Weights of a small transformer language model.
Size: width 192, MLP 768 ReLU, 6.74M parameters.
Architecture: LayerNorm before each block, biases, tied embeddings.
Training: a variant of Muon for these matrices, 281M tokens.
Each number is 500 + 40 x the weight over the matrix's rms, rounded and kept within 0 to 999. Layers, rows and columns count from 0. Numbers have three digits each.

# layer 9 attention query, 256x192, rms 0.133, rows 129-205, columns 0-47
530499506506528496516500531516541474483514525525512532518495459502496469508487532502497501473508495490488517525518478526512517498497481492521488
503474491489530450480469531502506468492485504475505512544451477491430507528464502496503546461520513525499549509496490514489495490521501519491479
448534491447506498488478517486490545518518478441503517504448469480494533496475509499462497494455546476479526487515510434468531464540513477524509
498457472531476504476469519503545437467517514467526525550455471514453478520479502479493515493511482526538488524510510517510520506496503492470496
491499462451522446525501499482460527536523468413478464527510490498494526496546500498519507488500521512514537481526530495469496494554495465524493
487514513515551523484528491480471583503516499505473504542496474530514524522527470510504484511456546526465514459501499506522495486494506496539490
499510501573511547476541503516547490469451505526502471488531506515503492502501443497488522537514455491530479532477482491484530522505468520504535
513544517497484533535534507487509540499470498510516520479519517476500471526491457463564483530517516502483515495513503455513490512500509513499512
499482513476486483494492486504512465460495478547473493492511529486497513437549486541472514554456504500481512497502477467526482524468503512452509
509502481486531531489545535497486536490508490497413518522480494509476507490450499514507476503481536535488590473498471436406484453575481506505495
567546540514512458489452529436552493434452505539469481490519430448449502507575501494493494527508508518497443551467542515533502454440521528490511
523526519441485518509530498484470536513466507529544521471541474506466548489477511489467510478532455529487529538541473506519511469444510480515482
518479484497514424519497502452489534513506491480507459468511452464433482457514514522496507518505470484489475513500471513519497480467477490516518
476554553573485516551486459515526474467504461504460435469476528453533469528520469491485466500505516516504471510517495540455469567415501582486502
514499510507491478505539502484492528493506487492485522530487554517516445507477469502523464549481529495451525469543494401441473495495509499466485
512532586511473483485444502493548521487475590557492492536498501479490403444567537505483495552529463411463522522495534504539483538449540501473497
498415480464567511480504485520458498467415530571524489516523525560472486509505507425456516509463437490559434424468518532514468495446489498492475
508476531436517457561501507465501451531505449513482504519443543495472486517479521471516593460462456425459496472535503533502506487490509476495487
484532485557378511485489486477556517511505424538437519441507463512494480482551475535423496521513457504507502449462501463410540474432426457486476
522410533496565477555547489487648479532487498567487475494468581487551565522574429469561449463492473531543498500601443607596454517500429547474499
478463525478565439518491533487527476540425491469550453498512515494456562494543531528496509500580442503508455539574554517531498474515608543427562
543552447497432516519597483510574522456534526505433537556555546437579564491513405464533414591426513557482469532458402425481528454475459565483563
557492518453506435494473602536493533499478496470465507427484503474479565446453457520496461454494507501504510498580501443482538523524509463487477
578374489516566524559550544495443489438538559511520556403468549534560578539504499498581476516535476490423403449499477505434476573513562565547524
511589493552560581396483588523553576561482514425532544537551469509517503510552525454522492436551555479504482466453480534513477469513479536548544
467444534455493553458477518587498410517492407545484537426506537571582478441541543485578420594486528451518469555477478491525572518435489472504435
438437435487521478495553497453555504367485482515485534491447509423445514486461469483496530539497392502563510437412471486506524506574470551498482
515408488596580461392546499557510527441450480485514481463516570563658457538520530524479483514464413492524422473476545592608547584503506474537492
463505522417500448481470542584458464510517462446513440456531515497527587513488516450585433557529448514495492454543480470523500533489557450471509
556398506498510492562492497503455471557532481446479563510532470560546413516534564560467547572464535543539509448538517447549468449489488506484479
440469501502507475470478501408447527517459524464529483530558463515518521412475476468429511476434496422405527412492493540481460433461514451488472
504500499454505538535518474519494536501516467473481498493489466468457548485475534510503504482482518500489513466504475479479481487475493562482457
515531499532474515456455491503536493476493495525517460463548522513516439514522473469504485505465477505555480528511489488539506494460510459515524
477525477558498478486464491526487499492497500502508469488518503506497482512523475469504528503505462456509469530506498512542518489477503522520496
514482451500500485491489481518493465521535510463463477539477492519503505513523505482527491511484469523507519499492532487474531531524513494503481
505508537545467521529499491522514485518486487520551481454526516509462496522513489494492502504498468552552493479498460554521526526448516518493515
506513507514489506498476490501485501533491491505501450490547487519529496484522525483469524469505527492520456554515523531549542525469529494513518
470489460456496505476548485505477569486511484505407473510489513486468510503512512545494456526498521494517551465503472478433488472509485505513526
466509531497499530547552487520518514489490474454486459497504487473489513511493467506468443490517560516517525482539496453479527478547530506480519
471478503458500477496496538475433538515547499467450521513471506516477475469495531546509498491490574522491563457475467491436467438522508494506502
545523521518510534473480486509516490491488512509523495523545531468506461491495484477515521515474471511515460521513513491471525508481504551498528
529481485474483480496449493475480505489517514462497534495491505493504498485519524491477513552485461491475479501490572476548507532494520462472464
519524494496556504527513475477489570483543543496498489528468488530468491524477502501541473528495527507440507504499476452468462454512519521517516
471502526479496512539547563510462495517498437513508443476515535494471480537517501504520485471499510517463558477529502488512468505552485529469479
479491519513484423490455515496548524523542511473546514526538480525497503501544512533486521476514490453488463490493531541583534492474512524530500
484492475513510467518526510537533542497542550507464468474444523539531461467416547609479535516501557475491578527503462468515458462604508483500531
496494468539469502486478511478513554578531526407490435492501475538499475517520520496459572454514479459479534441427552478496516489468490465514507
532539447489528487496552484515443460492464479588470508482483540554546515575444470492494453540525537513486523469470489461485556477640493481495549
496539528502469435538453549429497510449449524535578493459461492441527500461517477526478440529579459408438448474508507587472484572497564505543480
452486521521413517522457418525458475527570503495503460472529525493460472482468364478527580458469509504487543496488470516501536476488489582451460
493450491475506481536513495485527483486540482440468580527459484506488480593489492557486569479428434425486511470516543499422469502513531385498447
549479479506432597530538450453461500481557519566516468520524467495627514554420579523584505447495515544525512514524553508571518508542398414498536
541503456464493527482411486461521520485625561439440545497433479486502431572516473534465558550442509484485495541558518502601464571485538493519433
505492507517496543496590473455424517496507487556496466440481480494418547573436454583511492563474477464439485451426577596503533512500496560550500
545457518482521526541591511464448527487438432671523541487566513437508538502456473541482487538431385457502467508463525529512510492442546488461495
447492523566578492550525512530440415430540467466548477482436514577479514593446459527451475524481503524403526467470375477513501571547491569521492
482573463412545536549496479467518477441549509499377502478526613442536502528512558551518527453527493526476465493537489476527496508523488441476547
475493474572486490543462496551424495498510463520418427476482482477463498547501489464485485551552588434541549495601435511526520545544455462531532
474482423511555503486389479422452539566475483410465515505595575494510464519523627532488428418511562541524368496496446498583545564517482449548515
538472471532500582514502412569436496501478548567527462498479592616576611564589451493589515504479480467580515417526535507461489534567507478546533
537412501551550463455491543492541469527490558499494426507546517539466460415518540514563482504420501510465475484403601516551486527492507499542478
575451481550439545478407562486499493508587472450524498483456463486525515525569520517509499432475517518535535493609543481411589487468464515544538
551489528454555495487479576434481471456528459499515556585463513469518519575567574481601462524523496552432481481544498477425507529469460467538467
496437518508470583506395541500520530494478492516530525462529540535551466494502451533491474521466482488524420557504509493538484434516540485447514
520539567505569543471482589490547474478547531495491539502507493448569477524549487520507489498529482514525468490440483503509542491535461515447522
518505512496536508539460549467487506483530520519529558492487502497459540521536514420543521578480465458542448512407469515521507433494551506459514
526513491521497458425488451513466515489495467488478477490488506519508524472469486511506456495526523488473528516517476491451529505499438564550407
495531570568485517554456495559486458458492493500499418510473492437556457525531530462502504461499569498525511462507541459491493440442547506486483
498554461532547532430539470527521394583542474479506566489537569466459483484522488458505484472603464525504485440585472515508472496527451521505497
472517551495479482535498453554516465525538476501513536446475498523509446496556444498541476463503516492485513459474451437530523498577535471511449
515576491458550491532535545531484514554472496481466543477492463542458550480514530483517495510466463516376456501573463442472477516471459497532461
425487519444534474482486528526529540542441511466461500521470465515513490473445454491491563537514507568470511434476512439479517462518460573508426
499557485547487511559477526525543567516460538522532489608536541523512504517524537480525520530477420503455479580517472497499551533498474513540521
503547532490571429525525455455586491466486484587547492533539497474434503399486517458539485558510549458514451576479487558529541447499500480508522
462513548558482523496487499501455474501515424516477564510482455493506504483548483465426467610521440517490443539529455504474458444487504551461516
520378544580536458494456512496580474581473498578508489466457504489472526562533488448423494513495464468430483531573456500527475495459481514535454
547430454521501542541545493462496472458479557546513517430509458480512493540490539526468529509410513490498530560529445508545514450429505427454545
# layer 9 attention key, 256x192, rms 0.137, rows 129-205, columns 0-47
476504519533503487512491491468538514506468513483480513494550498506550479540477515539506533487522476530484522500509520519517528488573535512512476
500513496518565528513490490484530518500475519486537525485492482528519484504483505512498487504503523475501510499566445500484505498522524550540475
488462462519447529496538519489484446512509495460499487508491523530498508514477488521505526517522531521534503532487483501525500476486493504470507
535442531463522531479505520493451502546493488509504522525526509486494500526500488512514449479523505536511504468536508503472489539519513548519506
508558533517502484520498474519543486497487474481474536498479542492522492470504516551472535493509502490481520532509493522480476459474510513479476
476470503536494453511515469482557487482517500470511484489515465507467526466499489506488511520555472473525533544554538514529528477484483514469530
526451526508508479505533489495558508507533482497479500493545473538484488494491499512496495496481507514478521456551527541512469530483479458513474
479469536509533475505529489484548545489467504466542475489459479486483449449493498488487512512466507516519473554499491539526501463465504468456480
516520498478518545471462517510551566544538524481458541468543508491500451464487530500521485512505563537406526514430448455491521434496480475473519
507456507447452461483447477500460485495516525478481499519467542490521457509499469503495524497515539496473464490513516547560486513490536512470554
507470462483481498535502477447491485517536521497505558502493553471514488481503490527505506505514459480498515445503549476471516536562511430485508
485511503505521481504469476511464523506508442494493459479513520519510523474555496524531466525460458487541485506484528529532453494490499473521502
475430510525484506501487436537511495516549515493536502515442495465470516506517509463502459503522469468526495513460539514478488535446502517513525
445492478453500567525482487492502523527512503490455546571483570472499480458510534505529495468521501507467516511495569487542482504477482506528466
489535475441525498470462515469543534486448540495475501500520524540506462406445506522561507606499540514468471477501493465554454542534471509453489
509461467510503497499499518532546508581569469479483470552489468538511503463424547504530555479504446477462498454539542504441438461457504478552501
524462486593468522494551518556577507442466541510447388492532532552528491526568491448522495547500476463537536482556528395470501435519477472501448
549430478488542451447483504494443488503501415589486562463557460533540498495524570587479486487434477513475474547430478543548527554504511510551499
457557463563508483419487517479486497507563498500574479458533466526558486463478508502437580389504561462482511471486479522445483452410482497451499
558483525476521471515497545505473408488496445485532471417453522534480569529594452464433501477520470465472558482546463566537449526546518538486526
527587570523472440526478474510550529484496540481543464504485493532482501492491498488485473522556505537463482514547466556536521514553519492583582
495538512544506525502525510572513451464544509557415502491509593471469536544530531550524429470511468576494521509524429408397504427476475496474518
487521538459480508478478530564491499520596508523587516449438499454476552472453440456544548455424478513500556478542508578484476573475540507513458
559436489523571481469528489618479524465530453564459494407516418523571523558487441540659546516585567551499507498576507508511419539509546565507537
523516564533476486525520620411563606473544450512442482550513433444467576548537496452545478466615634471472437544464464488498545486576468564522522
453472491518517474447407524601457421541578453463434523496514498528518495523503501492546463529495553550490485529448540524540545441470480424505441
444477415418518527523560481495550504491425484561348539561493576521549427465475427560430520524455459515516483443556477460459445536454449443388516
410486557526516495482488529518467486555382505495424472404465485540589411483477617563553562519548517540479445509577548550572500570448488416459474
490537544447535492453498520532467486547485495495581527513532557418488547470395550523471462512526486482507437520569549482491515516526495507424469
481474485546469504557471475479420445446568474536476499516473515535577527521563539506583548484552419511486435533486500448539484439573421419558506
526571440551399520532565471467550612485504400530462529506540367423438493511498505492572519478466504505507553496511446487495566471458487496516425
498472468499520464491505507495459487505533499489508460508490497536526492485516513500496489503513503507508479492471484500524478520498515487495510
522518507500512479527508488523521550504524486506471496484510491497498500481497465495501494456503484510496504474498530528498475522492495460493488
546524497478536542497529531497465525513546472509454504498481496543519501509487494472536501475463493522502514478506466484501504506519489476513513
507501497534532495473490536525537515527487505525509541545530482471494521502492504526478478492504495490480526490513497491506477484521486538514498
543481502513504517501531506462497512469490467529493467471506452482491449476519489482528475489486502527478474495518529530483514490544474460477466
504483459507529489482485493465481467509488446487547468499446501535487506523541482467511511526500501489464466520518513541492490476427493513494501
515493509472506498481472544496542522523529552488503502470513522471542496459528519515492508514468508489450481481508460498492494467454516516496523
520513472462532540440487482465455519515516488519490540527519561471520473516479487506526496496499514514494485497434458532495483483490502493514483
474473492485493469505504481494530515465475538514500548505460478496500527499476491538480523466508521495487515489493463509521514529498509551494514
488506452525484589501554494507424437503542506502494502505515550542475513571445466536519506487493480555500501426473502467523463519492450512523493
534515553526517483505508435476501516470495494559502491452456529520527503455481521524492467518511481470485518514518492466463484487510508551499492
567559457490491502474554534503521521502536514477535496501527512502478492506474481551526543431505546561444532527500427486448507500487561530488489
519502495508516497483537504461595563519477527478473536449473489481518491447473528519478517516469481482525521499524472512484499439455493497473510
496519453528527505495501502468560522520483541541494528532483453484506465410483528474494508520462446553531418501513442532453535430485487475497480
485472512498434526491556490507560515491501523477463485466524491457524451476517516555482545471511498467518504480539500548451548540432532519459516
487503535542502462539508518530479466463551494509528450457465518515477537548481464438503482558486475518529538494533500494543492564546513515509503
562496473477531509489470537505477506535548515554480512470482578508536540421494498522486518415488518545549459477471450490472477461510526517501443
540457548503545476563461529511412509494462530513547472474494542512485512508571564455455489395543495524507404493463490516476570505449502487502464
511465522418461399563382493502522552600483561472512477518450482433444433497504422520461545541517542554537545451524463568513521475449510548469432
442458457495425544525575458459546553551543478525445532535481465471481517554427443535511580443466419511505529544588510508467492513486533465471562
463433515449405511488540467486538496518574586540430490517533591409570488455565450554556461503500531531460516407410489519503523546536474527514464
499495403492599470562434486469507449510451573498558460555409490565500504521485509505573567476484485493430510514513501492563438569529476485557490
514456551506489408527554480472476496534504471570429524497497473478512505428556473564483536515506441479436516516466474494515493521464590547518475
490485518466444531476536527483444506442555475487455590467481552392546512475529454489590491502547564415474454432480514552573479607583542464460502
430567451482561527485474421551453463452524476477537462509443519452487484568477472494383607538517516481422556487520460466540494579529474540475525
544532432449482482533489540533467468503510555457467486522488556554506519535477498495564524515549552500536432503544512357548535534529461478544563
461595507557420467492546457526469419620489565621538434513537587585491492569510442398527413492473535539549507429544502433492537416496508420476520
550448441487540437483505439438525535564516470471525542529530463478573455548507567488483453566529543528501452469464493483518486542549439438528498
436449559554536503551517460583548461475588531470533439545449567601539521626485463458558520543492491455582467488481477440470502551515529540525445
491526456519459526424449468442551475510444416473451487516495466457412398504500579583510511518463574537437530550465489564464459531531503455498481
506485492627450561503528488501499466485505499444547507572485461458513503526554460435498565484469433479479544444639476429450479552507472515605566
499440548540544498449526428467492469519532510486477506588462529497453474581599529554555554501484531531437508468544559469471502470530501475512457
448485520527514455479567453489478525513523484514482497533465492447537510457521457456530535470510576504516476462524507487498507494468474547536401
484519447411477415490519488464475486554483523546530480500498464497502516494482487508549552461479477478499500531552559509508456490458505491492475
495565500436452530530540485490503410536493522539514429458551467491505488503512480446517533478489447452477563553547513430552486486468461496464580
515480529467478513572462472472469533498497509528484535542476566471512499545560497489527465500449514509532452511484484488514484446554460526473557
441508506445513500450481471535491478535561524545521528477537523509494469514481503485459468508488520538448490508591481484490496538456496513490470
499468513506520563529454487524482453529554486491525483541501482594546474533585485499481546532474451532486492491544466474439492505498569547437459
467494493470523487515488444556497546547454505524516503511478495475481485494505476522562518496477470556520502445530496487475463492440504516479469
505507458571485393544478502437533501507512497520499513522446484529492477522519416543454489510512502504572488557477502474486531497591531465558534
511548523539399505482385504514541526449519505491460556472512493485472504540535468494501466523503445477504516510472485595539494513520491499557447
567509545566465510552513498424473522494491499499519473509516452470537496560441389441555611477584398480529481516491561510493472524498522477518527
503543488528454567435516582439543480512446470524458436554537489479487537524499543564526515483507498512522553534486451530486506458451485524494546
550502456539483598533461489469417425535532491486504510480567514501461440479530488474529555543498543496435477434428507559519506493432484509503507
531483457502446535568471550512468528492476493557448464510573462494534506370519526502512461475432467452517539458511476514489508458463468534516543
528520510510512493520536529498447456461427541544504499534498583519506528480533491417468505443563498575429547434494444445461515501589482510550471
# layer 9 attention value, 256x192, rms 0.235, rows 128-191, columns 0-47
509503499540542439461474462484504485492566457516492533566484450447538499504527429501544502507463512485534551443534564526493463515388563493529495
523531532574466553521553585529524470479535554522426529526468465547484483432540437541497516492533492470470503437467515554557471554489443517492516
483480552546426542475438536503507444480475543490473489537466456526551467459529487483507484440460450470495526566504550542536511506496580535500547
536493504495503461522487474473501538529437482514517461540490482535545525495489402536522538550481478511572506533495490496522444528534530464522464
553438511544506437486502420442502491539484474494516537528529498500504535563456514549468494486565482503480551477511405487465483586495417508490505
514438425524492498506465531502495501493523497503459504523524488548473534465491551485595515426485525522538452463541503438507511503477508519528525
521479530473547420590484550460493514525528458516435503510481472515504545515464539520415427506515510544497544470502512494545537457477486481407553
446441489500480529533469568516462448497560467490487460518536481579497499483541548535458514487468525426449567477513551541488494515556494519468538
456533531503490505521485490530513482570470501504484503440468532483513531540490484524487523485501529566453496535459481558495490479462522509466518
466496467572484507591515476536446522502446504556495442475436520543443487505488607499552491470491528517466511474521513513494463554492511572518503
442403526502563439532499449530629440632466497460529516498532467472498505552452548497465491523508459463536434481465511579526548507470490439452528
482526476511547493471467551520415529567454520484475492477553501520474533520575486461460513477496543547500468502503499446560461449524527539524520
552528465487494511516444440517514499535498536476461480455532546452533504500525532510508521415470509504477420450479504564506474512454551519475495
576493553538491477516528519474480521546514506547403452497591506470533564431523525485473541491519467519508520494471460462538479463510422474555487
516501510538560492520452529501443473416429533483462554520505508527470485487504488472535500526531551488549559467467484518493452506542447467531524
503504532468540546492493488448544460547541592498554539463500530493477473508495519409522481592455487503487555405481616461515521568431433532514504
512521545483504415512537580437465502417521509499583473595541523446530559565530521503510531582482477492533523486457530523560467488490451503439509
569499490456433476541491500466483517465474528490503522555544494546584539525482486476483498464468458464514449510552389568587511466517573558461528
532562477505593530514500574448459490526498574494502565482450581516539438536572552467470513492449489521442493470466413428503508472488503499466500
508475546533556496543509481465473471484453473470488538537500532544483490466473508547477429543386481570563455517558519490536507573459500464577501
505553470510473537435533467442522514483485459548515488457495509487540532536469557420480475451469480440486474482501537487484487501457485533493442
477463481494489506508541472528556515430510431574527497521551467487530553457540488508562495464516513587512599454417465498518531526444563463456486
453457539494537446510483540562533496472532398536479498473507436501370515457454477434527495475518509534519465472525488466519485480475472508469545
481500561447498516511549462513494451534445439486505484540526536531531526539542516558499510531481495452477433456512470471558505570487516496446524
554513509430468515484471425443419517497506527434502546448496571476571436516595527522503517496481514458496463429487492488521493572453494466509519
494437501493549512539523455541525487532485471489536432584507521476463536522460521483539517490532470488508481419422511451485531500544493561536500
486495428556468533508493479458493521543456443493490451498480509496508553524521428509546519547510483420519496499509438466580493563523481537444501
442494514518477493443575483454465513508450501517495470515505519503434469514499519526532487437451494447516554550440500475490551510462460501500539
566481460504457496426496476512578477544463563486490509523500563464476518508496523525490488506543501537567513531498539484494469477445503501550532
516535491448535594474460524453461510491500528543545482486510485476458487525485540515512521536484507430513516483496501447542501403453521447424525
446505536518492531513549528506441496468533432509569490457456425517574450441465524559421474473439447543548533480531588527447488519481477483490504
504519449524484536541518596561451562559514442510467446458504505496510578520486508472436506525466432524531479522515562545562529571592540487542539
492474540414511573545521557476455499455549544508532438494549545495499441455479541525505503503427462479510479526567565535512511413489453474538574
468479461505499504474531433521445502498478496442556495507481529481553587563513482452518538416435458482483497498475512518483447435567588500546483
481468485526447528468505532542564443532460511498512440528503546501485426567457529526505496504516499470460494565477518544595494504496582503494492
468539430529493553515513477467509502522442490533491512481524388455464525499417467492578486510522551546500464503504541501493502500451452511486535
529529504434519547508439462484501516545506489526479471550480533563500421516476499518477513485557470535472507395467459532454462483462523544501505
531503483549496551505522487467510566500521538498516522525489527450485515494531445435532470470468492449519476518523492517492453446438482418526505
531556514522450488568534509493509483531485480540509431502534460393567481448478481535507478519542511482515495494540497509494507459505496496538454
534543510534441498449453538481493483534468449482480427499483489468524509503516531483510519521575501496516493416465426546500568505494580450474491
491530516500483499501559495576450409408522521546582519557476491514482423463490514500478509471474483479450433446517542535521497459548418498508462
444426508549512428530508483494470476535458462505500465443540512547470493511442526467487491495584495548464475533485501462470471518492541500517501
520533604463442518424584497487503467486476537515488542556432428457567451480525481560539512404463514513588454475521443625501501525522486510392452
483484434504517499457538514542492472515526456480393517471468470484548494538581556451504532466468480480584537500528557447450495472486596544434496
488510567531487520489487468485562536416526540513505486443445505519520527516451513501516573415508484486544579412452503470484424480535577483475450
516521500428471474524517480471484525495496480553472547502496486473526461446502510584448524496515539472503496498494457491444511487452451513486485
488558504484486547515544532531523504502476557496539460499520504479457473506482450517553512443452512519494504579527568503521458502514482485517543
442500546423525537519552464526527455499537490477489511494487413480514510507418502567515489436492480487489496564443452478480534465458489537447487
445471490503477601478514468494423462540521515522487506512525593486446537509540475468484512500440508451470510516567423555522503463493423481595486
498488488493586543488513529469468507544499467465481512479440531474564473500509503576457464533519496537493480502495461511446492490445510534486510
540471529470531522452511506455507451518508515539495561541555517547539455522483470452501491458494585493585575523479463544571477509501544488458522
523512583500521470466524444493494490495523520473508506475503463546476462444463476525549495469549455514497477524531452480555427531520507562507412
502500422455540474513423515476481482526491511521457445535474490524471456524476505487488512502535548475519432448521524552548453485532499554571531
516483547499487533459543552515476519455510524451540479508452505519541535537455509573512461544416479483493528528562503557551488492444541519474500
539544502509497574435557496500510513498516476484579481527462484499476511494457476495511471525551379529488458492570516509501482482480490515486480
490497557519442531467479500534513561522532526503523487578504530515479529426521531514492505529489584480494551476587453551590481457527441532511506
480519474486495508426464500462484487558532504489493522548451534518518445488464541478504519450545459549513525569478544488537507526456517476550461
532448468494494552527436468487509392549552530466467572528466545483523481522575517565550494467518449484530462544469568451438503474421477466439559
482433554539490488533465497452563455525489585524475507548522483406483500539490503473468488544534464511457554473528529505518526492513542458509567
454509481520490519467495555515530483466462438482550533502544462511510537480469481481450522531566503496524536467512497549503531508511495463494503
549473467486457443523542516507464475461464442477476512499514483492456520505497540555511478527501500457464550502579484536448518524542414539542494
483444466563462518472544519539500501470510552438451430465533503494494518531449476570488556522515526503581477513509502558522619494549500480519475
533510520437494540479508513428526565519574454518454531498478511523496486510482454483543460519475496536601571412484496491455504482504500521508532
479536511478538505512500458552507505537543539511452519483478537455505539472468509440509464513526519515486480551497517444493517503512425535517469
# layer 9 attention output (transposed), 256x192, rms 0.187, rows 128-191, columns 0-47
428375455525495525514494537547486553552479437459493526540520496478487483557495614530441437506559524563499477456459537475526486466471480489499555
485490510477494495539534487520433456494468511525516505476491485418515462513504504478520515518516477488590550535493490484547478484501506471518500
459508466559462504595536473462494426457523544441491440485496503437501522465515468464429522524489485481595522451458516504548483530505445555492423
571513446511465567454486550495471511518544530527484549506466471546512449532492523478528478482537579547535473467493449520521528477502500524456511
507470528478525464492503523479522518430548471407500506490474559440522516515479516529513536536489522493445510520446455563507508460504554452532496
490527625453554517527520522524548569519484526515483484531456526390489498510505467509517478540529556496523440482555464506516509437471470521494484
516456480479511485540494538534497539483509519559543496530520551514528462419549478487414539541472437560470491516505476512539457481456472561508541
503457507478545465552463453501532454444488531552481494534472558460436527484499380582482462483482561447536529538493520518489467538459476540506529
570514519593475522433530500512457512480457508492487490500525532535514474510489552511518448501472483478483457460472517453469465488511467523479461
446527503442544432453429507542521516515506519477495499493535528501500450449508513530493520502477514519488435540490468456546448479549491490508519
473530511525528476494541530498443508502477496497446519453490529535463497525551472470501514489460532514450488516518513457480450444530476513487523
426527514581497492551494481513490484438503477590447470454506514534461526506572467482486528485533465508489466480474499546527527536462487518524464
447442578461472485519504474458448545486491542415519505493492548558480499536516485481540444491502490528532462496514513436515477476519531484537434
490478498510497507538498463583515450529500500503502503492474484441475456505477470493542504546409488570559510527538497544525500494482509503445485
513512469502502483502573490477527431532518535655495551568521512543525497507496499462514503557448532499523504510474524526505518457520518493469486
446523461458449490527460472435470532471491540400545467548512494430465532541488453508507499473525459506480547484513482480445524503489515556470508
512483484498541501487529457459502498554447522577530496496531450482470469536540501469451455548471485463496571490533483495411511516507575548488511
539525472557537516430543558534488462455440453432554488486523494453479448523509601524556468592455568434450472492490500513515549467479509441489479
479431562519502437515522411502429501548476490439536510510566491507502460518536523568566480533510433530523514476506547518493543529490536497542492
517526499443429574554551507485474498578507511477484525416499534494545475464487461475528541443530497559485498454427497477507574517552495461482533
460452512466545470553503497504500511482568550519516541559455511424484553513489423531541490535463438496558479487518499475445570493547479471559491
502533468508482483493471525524475500506504547423464501485476492544514500482496489448461486502504546564534415543451501449507539488501477498460494
522507444526511511522448523535473477510491553478466488491493508490590507416533457540519447460491564535469485514493492522552435409478470568517525
553570466508474437502440586429505520536413522471489517517507468457405546494526472522502517528510477494503558513548482498472432506516490543571505
495518574509501551527467513496427505596495528427522519529444469441520483540494590458524497466499403524412481509532530505532485519545555441497508
464499502482436504403399528459552501547470530481497536546464469474511499509471521484499481466503538509504513560504533547536522450465537459464452
530473512512479507518465488530480415508425469513504489545503520485569502470501535478493475526498491471481517514516578589552460549478470432489482
539469456492511517522479517555525456503523523486448545541468451451440504473538498483491574522522497579515480524492522491528478498530489458495529
512482489518502497565507541484520505542476473478513575484481483512479477511471491473501519478457541513504470463522532456463555484527481467479449
539519556501549459464560517470515526492455486520491488510453516437487502512529554472497457549513467505470539541599495526525531489446549584535525
589503547496541541491515515481499451481553516421599461478497506522474497486462485428478461481445517441464500488462542498495519567529509467500480
483545523544537586477493424467541519510497566498565473495501485467473500471461502580429464447541488528484521418493493509487521457498517506447450
549500509485434570443501557428494405453447466564530462542488495458472570416470476489545440495510505450496521517512501529547524533581523530468514
546449533511497452446478496415442477443482501536496519562577492539508479499485471531543518489509511545509500473518465464464589542480552598508485
518496540524513529594455493418517526452481472467493489535442494539531499507536471460447532546453475494464494454540515574518413475532498501510493
491485477538403542450515480552469431513562505511510510541494537512529532527493493479519510506525464492470544422554503460478435499527539492552508
476469560491506490510522544523479515450513517538492537383489501552615463516460513511497509544550480510508439504496563541503519549466447507490530
439468493458568606527471508527426538512519512599486494489452494487460499483407463520535452520475499500537513484522527501493556452544499485491474
434460483514471443470491484492515447494544551444554501549563497528493475512438520478485437490546500441500543475579437492510417557532556504465530
578537491503546520505479561512518521449519439513530540468463476489519472568528496479491519506538518500489434452585530429494525561521541506561524
559541509555433591451480533457559514523380612532556460509493545501549469474524544500525459472441535519503454495485479449468528516545516491439510
468477441525488467522438500478472586520482409541440478523517519523439476470512463513577513499487569484449453472516452565508475466466460551579485
584511476529501577500532486486547430407488545427451533525507546540442414517497530542407487610433571472462515562460495467456469514506505474516433
496454559492472478538514480532447473475463449529523579476503534555469463471481465499391466459555477505440532533468572458500500441456505506482418
488487461416545406472511469524501470494545540360514489496498498526458511525517504596507469540539470524492450426528470522473474507467495540527441
519421515535432511517432433487529497563472469481470478485557530454490495513507554513468484557510486512495515497471473477484507487507528511498500
563490487428482455536464494455510516572468532523509479517519492500458532483542583506532476485502504455568459526434523447555397512517490466507497
513463538495422464439460474486468464455454533548479453533513469520479481459443561548532507533558457497488515502488479482513520532471443505543517
511527502556497465502465508497528511472463517477514471472489419551452522464552520491495539465483511523548489541493522459556569483548524511496577
444475551538511476462461506531504525478503498557533454485539529491509483525493523550465534457505510460497497491560535598520494514525490510459555
499479506516568494568590549511427497486518505506467505482494517457509522619443492552524447517587485458513503557474530470472427550478495478513544
447532474494477470500496488470461472447506452478416450555494484567540481519460413492541524495468503582480522486488533504516524545456450529564446
451479499452474465483506491582512526509494483420483512508548541483519499406456446470467534483535447473526552544521497536506458499464506464463511
482511539497545482572518504482483477447505448493547505476510569559520512399533463501516535525478437528477506455462456474572524518515518492436490
511442510521476503519554414480523521459462475544482574451521476481528472477552452478472500514413472520486525496478463487470529491489436468469441
563546468434473486491460496494507501475490460526542456470552491516427449466528467475483423498416527524509486527517483538506464481487471553457498
503494511487474548564519513513498527518502488463554487494487542507517491486509500529521544520523464485506487459504484500534544523491474464427560
463518548527465533509552495448448500439496504451523517517516482510473534490532525437565462490543477505486493534502569529535493513549512503468505
481458479501468490481488534484532549513519480602513502451459497434494555542562485480440566516544541506505509366480477455507535484546512508499485
531523494468500553432531505489536510531502483459490484507455517458529565508476553449430496536528579523470509454557426491562540491547493476542499
497571437469499497487487471503515457531500550481531487533465568413441511495464486531523511512433534437458467512513453564486504481521500523512526
563508511468525531429513490496525444540510528606546550468484552516508511478507441525496542452494560528541486432475398526469465476564539526527530
521503454417496481533490476442532429484488490450552475505530449423497514528514509499438495472578502527503499477511518545475523535484545476505480
519464536491505525446478533469540556558521536452472481479517465550517521412514471523550511504461480536512486468520498422448577480535443468588486